From a checkpoint of a small transformer trained on Wikipedia.
Training: a variant of Adam for these matrices, 83M tokens, 5078 steps.
Each number is 50 + 10 x the weight over its row's rms, rounded and kept within 0 to 99. Layers, rows and columns count from 0. The size before them is the row's rms in percent of the matrix's.

# layer 9 MLP up, 256x64, rms 0.215, rows 49-103, columns 0-63
092:41 43 44 52 36 54 61 38 50 44 51 51 44 47 54 57 56 41 38 31 68 48 38 49 64 55 61 47 43 47 55 53 50 32 56 47 56 40 59 37 59 61 52 56 43 26 63 38 40 49 56 68 35 47 39 41 54 44 45 56 32 69 51 71
106:30 43 44 44 50 76 49 47 58 42 60 38 40 51 47 44 48 26 65 58 49 40 37 43 50 52 55 60 63 41 48 56 53 43 51 38 62 27 46 44 53 62 54 43 51 51 62 65 61 57 54 70 57 54 36 43 39 44 41 50 50 38 65 43
105:45 47 46 50 45 66 43 57 42 21 49 46 56 37 55 46 45 38 61 35 56 50 56 55 66 55 22 54 37 55 61 62 40 51 53 46 57 47 64 44 47 60 46 39 57 49 57 56 31 73 48 59 45 49 36 41 53 68 63 54 46 49 49 60
098:31 35 67 48 55 55 40 56 47 39 55 49 47 64 49 51 53 35 44 49 66 52 55 47 51 61 42 44 66 57 46 56 32 69 33 55 39 27 59 31 49 47 46 62 35 56 57 62 62 49 56 53 58 52 47 43 58 46 70 34 42 49 48 47
106:65 37 47 37 54 57 40 57 52 64 69 47 46 20 53 56 29 51 53 55 52 51 53 53 51 53 48 32 61 58 56 56 57 59 50 39 48 36 55 42 63 61 59 38 47 45 59 71 43 50 62 54 59 51 47 53 47 33 35 57 38 48 64 36
092:45 43 62 52 45 34 43 47 42 25 53 53 45 35 65 40 49 51 43 38 51 32 57 61 70 63 56 57 58 39 54 66 68 46 53 44 43 42 52 38 59 67 62 62 49 30 54 69 46 46 58 53 48 46 45 53 47 37 56 53 44 47 61 58
098:55 49 53 46 56 66 56 57 50 44 57 45 45 60 40 38 34 43 58 51 65 54 50 32 45 51 51 45 50 40 42 49 40 68 48 51 33 28 59 54 57 33 38 64 69 57 59 62 47 64 64 56 47 40 45 56 47 40 34 65 51 52 45 28
118:34 49 38 45 27 52 44 50 43 26 71 30 52 51 49 38 37 48 51 51 61 50 40 40 46 54 34 40 78 50 52 56 52 49 41 33 63 48 41 41 54 45 46 45 61 57 59 53 38 57 52 47 52 61 40 50 64 41 37 43 51 57 41 53
095:42 64 73 31 48 60 45 58 46 43 51 47 58 34 52 40 58 29 42 53 58 53 35 36 53 63 51 49 51 52 59 58 38 67 26 52 49 45 61 48 60 38 42 52 57 61 44 52 37 62 31 46 37 45 40 46 58 48 60 37 57 53 56 51
088:46 53 52 50 61 39 34 52 54 58 57 60 49 46 58 49 32 36 58 30 55 31 43 46 68 43 46 46 69 64 48 53 47 67 48 45 35 55 47 55 68 48 56 57 38 58 43 51 71 49 63 64 39 49 54 52 29 41 42 59 54 63 48 37
092:63 31 39 28 57 49 56 64 39 70 53 53 38 36 47 50 55 59 47 36 49 37 32 51 62 44 31 47 57 49 55 64 57 54 57 39 53 55 43 48 44 41 41 61 31 53 54 45 41 55 27 40 35 54 52 48 43 37 58 57 48 51 44 56
107:55 50 69 47 39 47 28 53 53 65 62 50 72 55 58 51 46 43 68 42 48 43 44 60 60 56 40 53 56 63 56 50 54 30 54 36 40 46 56 47 40 45 60 47 51 29 61 62 36 54 43 41 51 50 48 60 76 36 43 53 50 60 49 39
101:62 42 65 50 29 60 45 63 62 42 76 36 56 55 58 51 41 49 52 53 42 36 53 43 60 55 45 29 57 53 35 44 36 70 35 49 44 49 38 60 61 42 52 57 49 40 48 48 31 54 51 44 47 50 45 44 47 41 50 47 41 41 65 34
096:40 60 66 49 39 52 54 55 63 43 41 42 64 48 49 54 40 39 45 44 58 53 38 35 47 27 55 33 43 39 56 58 54 72 31 49 44 50 67 36 69 47 49 50 65 38 52 51 48 57 50 51 43 61 47 60 57 59 55 36 35 65 59 48
108:50 54 44 36 65 46 45 47 55 49 62 49 44 22 47 40 51 51 67 52 48 37 54 61 45 47 35 52 65 52 42 61 40 57 35 31 39 41 47 55 40 67 36 58 63 54 45 70 60 52 38 62 47 55 37 44 50 48 69 59 45 57 61 48
098:46 57 70 48 44 59 36 63 54 51 56 52 53 39 51 49 34 66 60 41 58 54 40 55 54 56 33 39 50 46 54 46 50 48 50 46 44 50 58 39 35 50 69 57 42 59 50 46 42 71 59 61 35 37 52 36 62 53 56 43 67 63 76 38
093:46 47 44 36 47 33 53 63 50 43 53 45 49 37 61 58 53 36 54 35 46 40 58 37 42 48 20 34 56 43 45 64 53 63 37 60 38 45 48 34 67 51 54 37 50 52 55 42 52 76 63 46 54 39 42 58 42 48 56 50 47 49 54 35
101:45 41 42 42 42 62 52 43 45 58 42 45 55 46 46 51 32 46 63 26 65 42 40 37 63 42 57 61 48 44 44 45 35 48 44 24 62 41 51 50 76 42 68 49 65 41 53 44 53 46 48 47 46 53 50 44 41 49 49 53 41 44 55 74
109:44 52 49 48 33 68 35 54 49 46 54 38 46 51 41 36 54 39 52 40 66 42 53 68 47 50 46 56 43 53 49 44 47 33 41 50 35 46 33 48 58 59 43 49 33 46 61 50 50 55 59 52 29 38 45 74 47 54 54 43 29 76 48 52
100:45 52 59 39 58 36 49 55 36 51 56 47 34 60 62 20 52 42 59 39 62 44 50 47 50 46 43 55 51 62 46 60 55 53 45 56 56 53 68 62 50 51 46 53 44 43 46 48 32 38 22 60 55 44 44 42 32 48 56 46 28 64 37 48
078:52 54 57 44 55 36 64 53 53 53 76 45 60 33 44 31 53 47 49 57 43 48 65 34 55 55 27 50 55 53 39 62 53 61 60 34 61 36 48 53 42 50 52 42 68 50 57 43 54 61 36 32 35 46 49 46 51 54 33 53 39 59 54 56
083:57 43 42 47 44 52 44 54 54 45 58 61 52 48 13 46 45 43 56 49 61 53 43 57 71 37 44 60 60 40 73 53 58 65 36 50 65 32 42 51 52 59 60 57 50 48 49 38 36 58 47 66 48 42 50 30 49 57 48 54 48 45 42 52
101:28 44 61 50 55 36 51 49 43 44 55 46 69 44 60 32 55 43 74 49 56 52 54 53 62 46 39 64 50 53 56 60 66 49 47 46 31 39 36 37 71 47 50 48 53 42 58 52 62 49 56 64 56 42 36 49 40 36 54 49 31 54 62 57
095:31 48 75 34 29 36 45 53 56 44 41 53 57 52 53 55 43 49 69 54 49 44 43 64 63 42 38 43 47 34 57 51 53 52 40 43 59 35 53 44 67 53 62 52 40 43 57 43 41 50 50 76 42 34 46 45 49 46 44 47 42 44 67 52
098:34 39 48 42 47 52 53 53 41 42 51 55 59 47 63 48 59 39 62 50 63 33 29 48 49 45 52 48 54 42 34 53 66 53 51 43 70 37 47 56 49 58 54 43 47 36 85 48 50 58 61 67 52 34 51 41 41 51 43 60 41 45 57 62
104:58 53 34 24 52 50 49 64 44 64 48 54 61 44 56 49 49 29 61 49 46 37 51 47 59 82 34 50 72 44 32 49 38 49 53 50 53 27 54 60 51 51 56 61 39 47 47 56 54 56 40 52 50 47 37 47 51 61 44 48 43 54 46 48
111:42 44 59 42 31 49 40 57 57 59 64 43 45 36 51 49 41 31 67 42 44 44 50 30 70 39 50 54 53 54 36 55 53 48 50 37 49 58 44 41 60 34 56 61 30 56 50 39 65 46 56 64 46 49 53 38 39 36 61 39 48 61 36 41
100:50 42 51 33 55 64 50 56 53 52 62 37 56 49 57 29 41 56 47 53 52 44 51 53 57 38 32 41 59 47 54 66 30 61 54 42 48 51 62 47 49 56 74 43 59 46 58 50 59 41 48 61 53 59 52 55 19 40 55 62 59 52 51 28
109:52 52 51 48 44 45 43 61 51 58 52 51 69 38 43 32 47 64 66 49 80 38 54 46 71 62 43 40 55 67 47 52 56 54 60 44 55 44 45 48 49 61 59 45 45 51 55 62 68 48 46 46 49 41 39 48 37 35 54 73 46 62 54 35
116:46 55 39 33 54 53 54 56 62 43 55 42 77 47 44 36 36 51 50 49 62 54 38 53 73 50 40 47 52 62 68 62 44 62 47 47 48 54 56 42 67 42 37 57 47 54 48 48 58 74 44 46 39 34 40 36 57 39 52 61 67 55 47 48
082:46 40 44 57 40 53 41 49 62 43 55 48 57 60 62 60 70 37 75 44 64 39 54 52 68 46 56 50 59 53 60 52 35 55 40 55 39 50 44 25 45 57 62 39 35 48 38 66 56 67 55 66 46 49 50 50 46 42 47 43 42 45 52 32
101:49 52 74 39 48 59 47 53 59 39 58 46 42 50 61 45 50 59 45 40 61 42 53 55 67 59 60 45 63 56 55 73 63 47 50 52 46 53 36 54 49 51 65 50 46 37 53 59 53 49 53 54 48 32 44 58 68 39 47 50 27 74 53 72
089:45 43 41 46 36 68 48 57 36 55 48 49 58 53 48 42 54 49 72 32 65 51 27 67 38 45 37 59 56 40 70 50 66 49 52 54 34 64 55 42 67 53 59 58 46 50 57 54 52 50 55 69 43 45 48 54 48 63 60 62 39 57 52 41
094:47 55 58 38 33 46 46 46 36 49 64 35 53 35 46 51 43 54 52 41 65 53 50 49 55 55 55 49 72 46 75 48 45 39 35 44 47 47 65 44 62 59 51 48 54 54 33 57 57 54 29 33 43 48 50 35 55 30 32 50 43 52 63 50
096:44 50 59 37 57 44 26 64 42 65 52 41 36 51 55 38 37 43 49 52 68 43 22 51 44 50 45 34 52 47 51 44 28 65 42 64 55 53 50 52 49 51 56 57 28 38 65 50 49 55 58 53 52 53 41 57 59 60 59 51 53 38 43 40
095:35 42 53 35 45 54 53 60 49 60 46 51 43 47 44 28 73 48 67 43 47 52 39 51 55 63 29 46 60 51 47 54 69 62 23 50 70 60 40 38 61 53 51 46 44 42 51 42 52 56 44 58 39 39 46 37 50 48 42 53 47 49 67 44
092:24 54 52 63 44 53 50 51 53 36 53 36 54 46 49 49 48 39 59 44 66 40 36 59 55 46 36 54 67 31 61 43 46 42 45 46 50 39 51 46 72 44 45 34 55 48 77 44 39 46 62 52 53 49 34 71 60 45 51 43 52 48 42 51
099:34 50 70 51 35 63 52 48 62 31 64 47 50 46 50 49 28 54 47 40 58 45 51 54 64 44 41 64 65 30 49 50 55 41 52 32 44 41 55 54 66 51 77 49 53 41 49 51 40 40 53 55 54 49 47 47 59 30 65 41 44 48 57 49
100:45 55 60 45 66 26 57 77 54 48 64 40 56 41 63 41 40 53 50 47 45 31 64 53 51 45 41 56 42 35 30 66 49 59 49 48 61 50 51 35 44 51 54 60 44 39 51 64 49 40 56 60 31 40 47 43 61 42 53 57 40 59 48 54
089:29 53 46 45 54 50 59 33 46 40 55 42 37 46 56 45 53 53 48 43 55 33 45 48 66 32 49 50 48 39 54 58 63 52 36 53 49 45 38 38 73 66 54 43 35 40 62 56 49 57 34 56 51 22 37 43 54 43 50 44 45 59 52 69
096:36 55 49 50 40 64 42 61 58 59 43 38 66 62 43 56 37 49 53 22 59 41 54 57 52 53 43 52 60 36 60 55 47 51 56 64 40 56 63 36 72 39 47 46 42 49 56 53 54 64 55 52 44 31 31 42 51 53 53 73 50 52 49 57
099:35 55 40 42 42 46 32 42 40 63 46 47 34 32 57 50 47 53 45 46 57 49 56 39 53 47 50 32 66 39 61 63 53 51 48 34 54 53 28 39 53 54 74 40 58 45 48 70 51 63 40 54 44 56 42 33 41 48 51 47 59 52 35 40
097:44 54 65 53 31 48 35 61 70 63 57 53 57 28 47 33 59 47 46 65 54 47 55 33 60 49 42 40 46 64 58 64 57 49 39 54 46 40 47 44 54 38 44 40 59 64 48 53 48 65 47 47 43 33 50 57 71 44 54 64 37 55 59 52
099:34 63 47 49 32 55 57 56 56 45 56 42 74 50 49 41 58 52 56 37 60 50 45 43 69 43 54 52 45 51 57 52 44 38 63 18 48 54 69 67 62 25 55 56 41 34 58 48 51 60 41 48 47 54 43 44 42 42 52 49 53 56 53 52
095:68 36 58 50 56 49 34 34 56 60 55 39 52 43 51 57 52 32 46 39 71 36 47 41 44 49 49 64 54 50 45 47 46 49 59 45 52 37 76 40 45 48 49 23 47 49 69 39 47 56 49 62 45 27 40 48 46 52 46 56 39 52 43 51
106:43 52 55 36 32 52 40 45 59 47 60 52 45 53 41 40 46 42 59 37 43 44 44 59 72 54 46 53 79 60 46 49 33 65 62 57 36 43 69 46 47 49 57 63 59 37 55 63 34 51 57 60 49 50 50 49 26 48 48 54 44 53 50 66
099:50 40 57 27 44 61 62 49 46 58 53 34 37 44 52 42 47 49 47 48 69 58 41 52 48 50 27 28 54 36 51 58 57 47 28 41 48 45 49 37 68 51 37 34 47 41 53 51 62 71 55 48 49 42 42 46 59 44 66 51 39 47 47 52
105:42 28 54 31 50 45 46 75 54 48 52 35 54 37 62 29 44 42 39 39 43 47 38 35 50 42 38 49 46 48 43 56 34 62 47 55 51 39 45 52 42 43 38 58 30 63 49 45 41 64 62 49 43 55 46 38 65 57 49 37 47 52 51 52
113:47 47 56 58 39 60 45 61 40 45 55 38 36 41 44 38 37 53 52 49 47 44 39 40 48 66 38 38 69 49 57 55 28 56 47 44 61 56 61 48 46 30 60 26 42 42 67 61 51 50 59 46 33 50 55 50 64 37 39 40 53 53 54 35
105:62 59 42 35 36 34 46 56 52 47 60 42 47 41 53 37 35 51 63 46 69 45 52 45 54 46 48 30 56 59 65 48 46 37 61 57 67 23 44 53 37 40 50 55 54 54 50 67 56 51 31 58 48 50 43 64 42 53 57 60 39 64 51 48
100:44 46 53 63 65 51 36 43 38 59 58 50 57 36 45 38 51 52 58 46 52 45 21 51 60 51 46 30 59 56 27 55 60 47 55 52 45 41 51 43 57 35 43 66 47 49 40 45 53 52 68 64 47 24 49 36 52 57 40 57 55 56 61 48
089:57 35 46 51 51 30 46 52 47 48 62 36 47 43 48 63 41 47 57 34 44 41 37 52 46 61 58 36 41 61 45 55 66 54 38 46 41 61 61 36 51 54 48 78 55 52 48 39 42 55 34 64 50 44 31 47 29 54 46 57 49 47 48 31
099:56 46 40 34 43 44 40 61 48 51 54 50 56 38 46 48 45 31 62 50 45 33 62 24 54 56 51 48 43 49 36 48 40 64 43 44 68 44 45 49 50 57 57 61 54 61 41 78 66 47 49 48 36 36 47 43 56 52 46 52 54 68 67 61
097:56 50 44 45 54 57 55 68 64 50 56 37 53 60 34 42 37 41 62 52 51 46 51 38 46 56 55 62 53 36 40 43 40 42 41 39 65 40 46 43 46 35 70 55 54 48 61 74 60 64 45 51 29 63 50 46 71 44 52 45 44 48 39 38
100:49 45 50 60 49 45 42 55 51 59 61 39 70 36 48 56 59 27 45 60 53 34 61 61 64 54 52 51 50 43 53 57 40 58 26 46 38 34 52 68 40 57 46 39 60 59 59 65 50 62 34 43 45 49 43 47 42 64 58 51 44 62 66 57
# layer 9 MLP down (transposed), 256x64, rms 0.184, rows 49-102, columns 0-63
084:53 44 66 48 60 53 55 45 50 60 67 49 63 60 37 48 46 48 48 37 58 70 32 44 35 40 43 41 53 58 44 51 43 64 35 33 53 36 46 47 46 45 42 27 40 73 30 54 59 55 47 58 56 61 47 52 57 42 39 46 51 45 60 44
091:49 79 74 50 46 56 53 39 66 63 31 52 46 54 75 51 49 39 48 50 31 53 46 43 32 42 59 46 45 47 46 45 59 62 45 59 49 60 53 55 48 45 53 46 45 46 47 44 48 50 54 34 53 49 40 57 57 71 46 50 74 53 47 39
110:48 52 56 52 40 37 57 47 58 64 29 46 35 53 49 42 77 41 56 58 44 56 21 46 60 44 71 54 69 44 41 36 51 64 43 52 52 48 46 57 49 49 51 58 50 44 54 57 55 40 57 50 46 44 50 43 57 21 56 54 47 63 51 52
092:48 74 50 65 51 56 57 49 65 60 46 15 50 48 50 37 32 37 42 48 50 60 55 53 51 38 45 54 42 45 41 57 49 41 62 46 45 48 45 59 52 59 75 60 49 57 50 36 41 43 48 35 56 35 51 34 44 58 41 44 56 42 42 49
100:41 44 64 43 44 45 45 43 44 56 44 48 53 67 37 56 59 60 38 36 35 55 64 70 30 62 67 59 45 41 44 53 26 53 51 51 48 39 48 41 47 55 55 54 47 57 71 50 57 24 52 46 60 55 32 47 43 52 49 47 50 60 46 60
103:64 45 40 46 42 52 52 48 56 56 51 28 50 55 71 47 36 55 52 70 36 46 51 51 48 62 51 39 44 45 57 57 41 31 53 43 39 41 60 40 51 67 64 63 55 41 56 55 43 60 45 65 27 62 31 53 51 46 47 51 40 61 43 67
094:33 33 59 66 56 55 40 40 47 36 44 41 53 58 53 56 56 71 38 59 51 60 43 46 57 37 55 51 53 56 50 45 60 44 37 49 30 53 63 76 47 47 55 53 46 55 45 69 29 52 42 45 64 58 51 63 42 62 42 45 53 58 43 61
121:58 67 54 36 58 57 40 59 48 45 52 25 48 63 30 58 47 48 51 65 61 44 46 48 57 52 59 44 35 61 36 34 51 45 48 43 68 70 49 52 57 40 52 67 30 42 36 42 52 43 45 60 43 64 58 58 45 55 55 50 58 50 61 37
100:56 43 45 47 56 43 63 47 39 54 15 54 40 59 59 40 62 57 38 70 60 51 62 56 43 45 60 55 52 61 42 39 37 56 54 41 51 41 49 41 61 62 56 42 50 57 47 70 67 54 47 55 50 58 27 49 68 48 44 50 41 44 54 48
092:45 58 44 37 52 60 71 52 37 35 46 56 50 46 33 51 54 45 59 68 49 46 61 40 40 58 48 59 20 40 33 45 51 44 53 25 64 51 53 54 46 57 41 49 62 48 38 43 53 55 47 55 49 57 59 47 63 55 70 45 49 52 68 49
102:46 54 35 52 49 48 45 28 53 31 62 56 50 53 42 69 69 36 32 61 56 52 41 47 44 46 50 58 29 44 59 47 44 67 60 44 50 65 37 43 46 58 38 45 59 47 56 49 50 47 48 66 67 21 45 55 47 46 48 51 46 54 47 43
108:45 45 45 45 38 50 51 48 44 58 37 42 50 64 59 54 60 46 41 58 47 44 36 51 37 60 46 56 46 52 40 57 38 79 56 62 30 50 59 40 48 27 41 42 47 62 41 52 48 53 36 54 53 63 15 45 49 54 55 53 59 49 58 54
106:54 50 58 67 48 65 47 52 53 58 65 60 18 74 46 46 60 66 39 57 48 47 62 51 45 62 51 53 51 58 53 39 63 46 48 63 58 69 47 54 51 37 56 47 47 47 52 38 56 53 48 30 64 47 42 45 50 48 41 32 50 51 64 37
097:47 49 69 46 49 57 28 50 49 41 42 42 43 55 61 41 31 37 42 43 43 57 44 42 51 59 52 64 51 43 65 46 45 68 48 57 55 34 54 66 39 49 36 51 40 54 68 68 53 57 57 48 39 48 38 44 53 51 52 42 40 49 31 27
090:61 43 61 32 58 53 46 56 54 61 49 32 57 71 36 52 51 45 45 34 62 45 43 64 46 43 45 54 43 51 51 45 46 59 60 44 53 80 47 41 31 62 53 40 65 50 37 54 59 59 59 55 39 55 48 52 34 46 66 51 52 62 61 39
085:58 65 47 59 48 33 52 45 64 50 49 27 47 60 30 56 56 56 46 68 45 61 50 41 45 47 66 37 60 77 53 49 37 61 68 45 58 46 61 60 46 57 46 58 65 47 56 48 57 61 54 43 65 66 43 59 53 54 54 57 43 51 53 40
083:55 54 52 53 57 42 56 37 54 58 32 30 54 57 44 36 46 55 46 42 63 51 33 59 53 39 41 42 65 56 71 39 50 57 58 72 52 68 40 52 55 58 56 35 67 60 52 43 57 69 65 53 51 51 40 54 33 52 59 49 58 41 60 51
103:63 33 55 58 40 61 60 44 56 34 44 42 50 23 48 53 63 46 54 48 33 51 46 51 38 55 63 48 44 65 50 52 49 50 36 62 33 57 60 40 48 53 41 65 47 52 57 43 59 59 41 60 63 28 35 28 48 51 56 60 58 52 47 57
115:62 55 48 45 76 37 60 41 59 34 52 55 59 55 53 50 50 54 43 43 56 37 36 56 47 31 61 67 52 59 44 60 41 37 56 54 56 40 38 54 46 60 57 48 57 45 62 66 60 37 66 52 49 49 32 51 37 61 49 33 60 55 66 41
090:35 53 32 57 45 50 63 66 35 40 54 41 53 66 31 51 33 41 39 52 40 36 68 51 53 36 57 44 40 47 54 37 59 43 46 48 50 31 32 53 36 53 55 51 50 68 63 35 49 60 43 65 46 56 45 52 45 47 60 51 52 63 44 48
087:63 43 38 72 42 54 25 43 50 58 51 63 40 71 45 65 56 32 49 35 63 43 47 48 37 43 65 51 65 58 51 30 56 39 48 58 44 59 58 50 60 60 43 57 58 45 62 38 39 50 52 54 51 51 67 54 37 57 47 58 45 53 59 51
078:61 59 43 58 53 46 53 58 25 57 38 44 35 68 59 62 52 60 48 64 64 59 44 65 45 47 48 50 76 58 46 41 59 43 51 77 40 62 56 50 52 55 62 48 50 45 47 32 49 51 57 38 45 53 47 53 41 46 53 38 65 50 60 38
098:45 72 58 48 42 35 55 51 49 34 40 44 43 58 50 64 54 57 41 47 62 49 44 57 69 53 54 53 45 52 66 35 45 58 53 66 51 48 58 51 53 44 44 56 39 45 66 42 31 46 23 38 52 42 33 56 39 43 57 36 37 50 33 54
093:48 62 51 60 61 56 49 41 42 46 25 33 39 56 72 52 46 50 61 61 54 35 29 68 48 35 44 39 38 48 71 58 65 44 48 51 48 56 40 58 44 51 49 65 50 56 47 30 52 44 63 49 56 43 57 51 34 49 47 56 54 60 46 54
090:62 50 40 54 48 49 37 50 48 62 63 26 55 56 56 39 51 55 47 42 61 54 58 41 55 43 59 48 43 41 49 31 72 60 57 68 41 60 42 49 39 74 42 54 51 49 35 48 58 49 60 43 47 58 37 50 69 60 41 43 57 51 29 56
098:39 59 49 46 64 37 53 31 39 52 54 39 45 56 63 32 77 50 56 42 48 44 36 42 65 49 46 52 34 54 46 53 58 62 51 61 60 45 57 55 48 54 49 59 76 67 43 45 59 44 68 55 71 49 51 55 54 43 63 57 45 48 54 54
089:50 68 57 53 68 73 66 30 43 45 61 51 49 53 35 52 41 54 57 59 45 46 49 52 42 53 55 50 60 52 67 32 45 29 59 51 58 66 38 38 44 43 62 45 52 38 50 44 48 61 56 59 56 68 53 51 63 53 62 45 34 58 53 58
099:45 42 60 50 30 49 45 40 40 57 47 66 45 40 53 53 37 54 38 51 29 60 37 61 42 52 50 29 45 54 53 44 32 54 65 71 52 68 58 48 50 52 42 46 53 43 58 55 52 43 63 49 68 37 50 45 54 38 54 69 42 54 66 39
120:52 37 65 55 62 21 43 48 49 35 49 46 60 53 39 44 39 63 64 30 48 66 36 43 57 29 52 57 52 53 67 37 54 45 41 49 63 34 51 40 51 54 41 60 45 49 44 55 64 48 48 34 51 48 53 39 61 48 48 51 62 59 49 61
128:35 36 43 57 59 35 46 54 50 47 31 45 54 53 47 44 67 53 48 34 51 48 66 43 36 53 52 55 55 46 47 55 52 45 58 64 52 49 45 40 63 25 57 51 60 41 63 56 60 49 52 48 36 42 73 46 68 46 73 50 62 55 63 57
082:71 54 57 44 50 59 57 41 55 34 51 56 56 60 38 55 52 53 44 84 49 65 49 40 27 61 55 56 47 52 49 47 56 40 51 46 50 37 55 65 61 51 53 63 52 46 56 38 56 33 54 34 51 53 59 44 55 65 41 37 34 37 50 55
101:42 42 65 59 57 53 50 39 48 53 63 40 55 51 48 55 58 44 54 64 37 53 56 39 41 45 44 33 39 56 43 40 39 48 61 46 29 53 33 54 41 51 60 43 43 41 43 56 46 61 72 56 49 58 22 60 39 63 62 43 60 31 50 40
095:62 37 52 45 67 39 44 46 53 49 42 61 49 56 53 55 47 45 30 48 46 47 59 47 46 59 54 59 44 35 39 44 42 42 39 59 42 47 52 59 56 75 42 45 52 54 64 65 31 43 27 33 48 65 31 60 55 44 56 34 45 35 48 50
099:41 51 48 61 55 66 44 74 52 42 47 71 47 51 46 61 63 44 52 52 58 64 30 38 57 49 61 56 29 46 53 53 42 65 54 36 47 50 54 54 54 36 34 68 43 55 59 39 63 52 57 60 46 56 45 56 58 63 50 33 57 49 33 51
090:38 59 34 44 45 50 62 41 51 45 48 44 57 55 59 50 59 31 50 41 49 57 57 54 44 46 63 64 46 61 53 66 59 44 55 47 56 35 65 39 54 62 54 51 60 67 27 49 43 59 42 42 43 45 53 57 66 62 58 49 41 34 29 29
102:52 50 51 57 52 42 69 57 52 51 13 31 45 49 53 49 54 53 43 47 44 64 55 58 57 46 45 46 50 54 43 50 35 66 63 66 45 44 42 45 47 36 51 52 36 56 57 38 58 60 38 59 60 61 31 48 66 36 69 45 55 58 51 56
085:45 62 50 29 61 57 60 55 36 43 48 36 57 48 47 48 59 66 47 56 32 41 50 57 49 50 59 42 52 58 47 34 59 39 55 45 46 40 42 35 47 46 38 57 26 49 57 57 56 31 27 54 56 72 51 58 43 65 51 43 57 55 46 63
100:50 48 41 47 52 48 55 50 36 49 23 32 34 48 43 38 69 44 54 65 47 53 50 51 37 69 56 44 32 59 62 57 56 36 49 56 49 53 52 55 50 46 51 62 52 46 57 39 51 55 25 51 44 40 40 57 53 62 48 42 32 26 48 49
105:56 32 49 59 51 66 42 46 35 45 39 52 41 48 53 64 53 65 49 35 41 50 34 44 48 39 53 45 70 67 60 58 38 59 63 53 50 47 56 66 71 54 70 49 43 57 61 53 62 65 63 58 43 46 42 59 44 67 57 60 43 50 45 55
097:62 54 57 56 34 42 43 42 54 52 64 50 46 62 35 43 57 61 48 54 50 62 59 39 39 43 72 39 61 64 58 40 34 52 65 47 38 49 66 53 34 56 61 40 63 48 49 70 58 48 48 69 55 71 43 56 52 62 48 49 59 44 51 46
095:44 31 59 59 55 37 38 50 38 56 25 39 44 44 55 53 64 59 66 34 42 55 61 51 48 59 45 43 52 72 59 54 39 48 55 51 75 53 35 66 54 47 60 32 50 35 51 45 61 40 46 40 41 42 53 46 48 58 48 61 59 45 50 48
084:59 58 48 61 61 42 65 65 48 48 46 58 61 69 47 41 63 27 33 59 45 59 61 52 60 49 51 43 44 55 42 31 46 50 58 53 43 44 57 65 43 46 32 53 46 39 62 54 57 51 72 54 49 52 73 58 64 41 57 65 54 50 49 53
094:59 39 34 40 56 52 45 43 62 64 38 54 39 55 56 55 55 55 54 72 63 47 43 56 38 55 68 43 58 37 59 27 39 57 58 50 49 52 64 56 53 40 55 49 61 29 54 49 60 51 40 41 48 52 79 57 50 44 47 66 43 56 45 58
097:43 54 45 41 40 39 72 48 50 45 30 57 52 44 49 63 67 34 52 44 38 57 53 61 54 73 51 66 45 44 52 50 52 42 34 57 41 52 54 56 41 50 61 64 30 54 65 44 43 59 47 39 50 45 71 42 50 61 68 54 58 49 38 42
093:58 40 51 46 56 41 50 48 55 48 46 57 50 54 42 54 67 57 51 44 42 48 62 57 50 54 41 43 36 59 37 65 38 44 39 56 44 56 25 50 35 75 72 51 50 57 39 38 39 51 47 46 34 40 59 44 58 45 37 36 39 39 62 66
099:36 57 53 53 70 39 55 70 56 43 51 48 55 48 44 48 62 43 58 49 55 53 61 37 40 65 59 54 38 26 48 55 66 29 31 46 73 53 40 53 51 50 52 59 58 48 47 55 65 59 50 56 35 55 54 44 68 47 51 36 46 46 48 41
101:52 69 52 51 35 70 55 49 44 56 43 35 57 44 46 59 61 44 48 36 55 73 46 42 47 51 40 54 48 41 40 53 54 66 63 53 53 51 40 49 65 50 49 47 50 37 54 55 43 58 47 25 46 41 65 65 49 30 70 57 47 59 66 56
117:69 65 61 37 52 47 54 65 52 52 42 48 34 56 32 60 69 40 69 59 53 68 44 61 40 42 52 52 65 65 46 52 45 45 48 45 52 45 68 40 59 29 63 57 54 49 48 50 45 61 43 53 44 50 39 59 40 37 53 53 41 37 53 37
125:34 71 62 60 51 39 58 37 48 46 65 47 57 65 46 68 65 45 55 47 50 48 44 60 38 43 53 51 44 69 58 40 62 32 53 55 56 40 51 58 52 52 47 63 58 57 45 43 54 46 53 63 57 38 78 51 46 55 23 48 47 48 51 53
107:47 33 41 52 65 35 60 53 57 36 53 60 44 41 43 34 44 65 54 37 50 45 45 37 42 58 63 42 46 72 63 47 48 39 34 64 50 69 55 33 51 52 47 68 49 46 53 59 55 52 51 62 52 44 54 51 39 32 41 55 59 41 65 57
095:39 61 42 50 56 53 47 52 52 60 43 36 47 58 46 39 60 53 45 49 52 47 70 46 64 50 72 57 66 41 39 43 54 58 58 46 46 64 54 71 53 56 43 65 50 51 26 60 54 43 43 50 30 52 33 59 51 45 48 68 48 59 63 68
087:50 65 42 56 46 34 62 57 60 32 38 65 64 56 52 59 61 56 53 46 45 56 50 53 43 40 47 41 50 38 51 59 56 41 67 47 43 59 45 54 39 43 36 23 38 54 35 56 42 51 62 34 61 34 62 51 50 56 52 37 69 43 54 53
102:50 55 55 57 64 53 34 42 37 43 46 72 44 38 58 41 52 49 49 36 30 26 42 56 57 55 59 57 37 62 49 49 39 40 45 59 49 60 67 75 47 52 37 50 54 52 48 47 69 51 50 51 65 59 58 52 49 58 68 47 53 56 61 47
088:29 54 58 45 35 59 26 47 44 51 36 60 40 66 64 62 60 43 37 61 51 50 41 51 60 46 27 38 48 56 48 56 47 59 50 62 34 40 53 60 57 54 58 50 45 43 52 52 38 58 52 52 67 55 52 68 39 55 30 50 49 46 64 54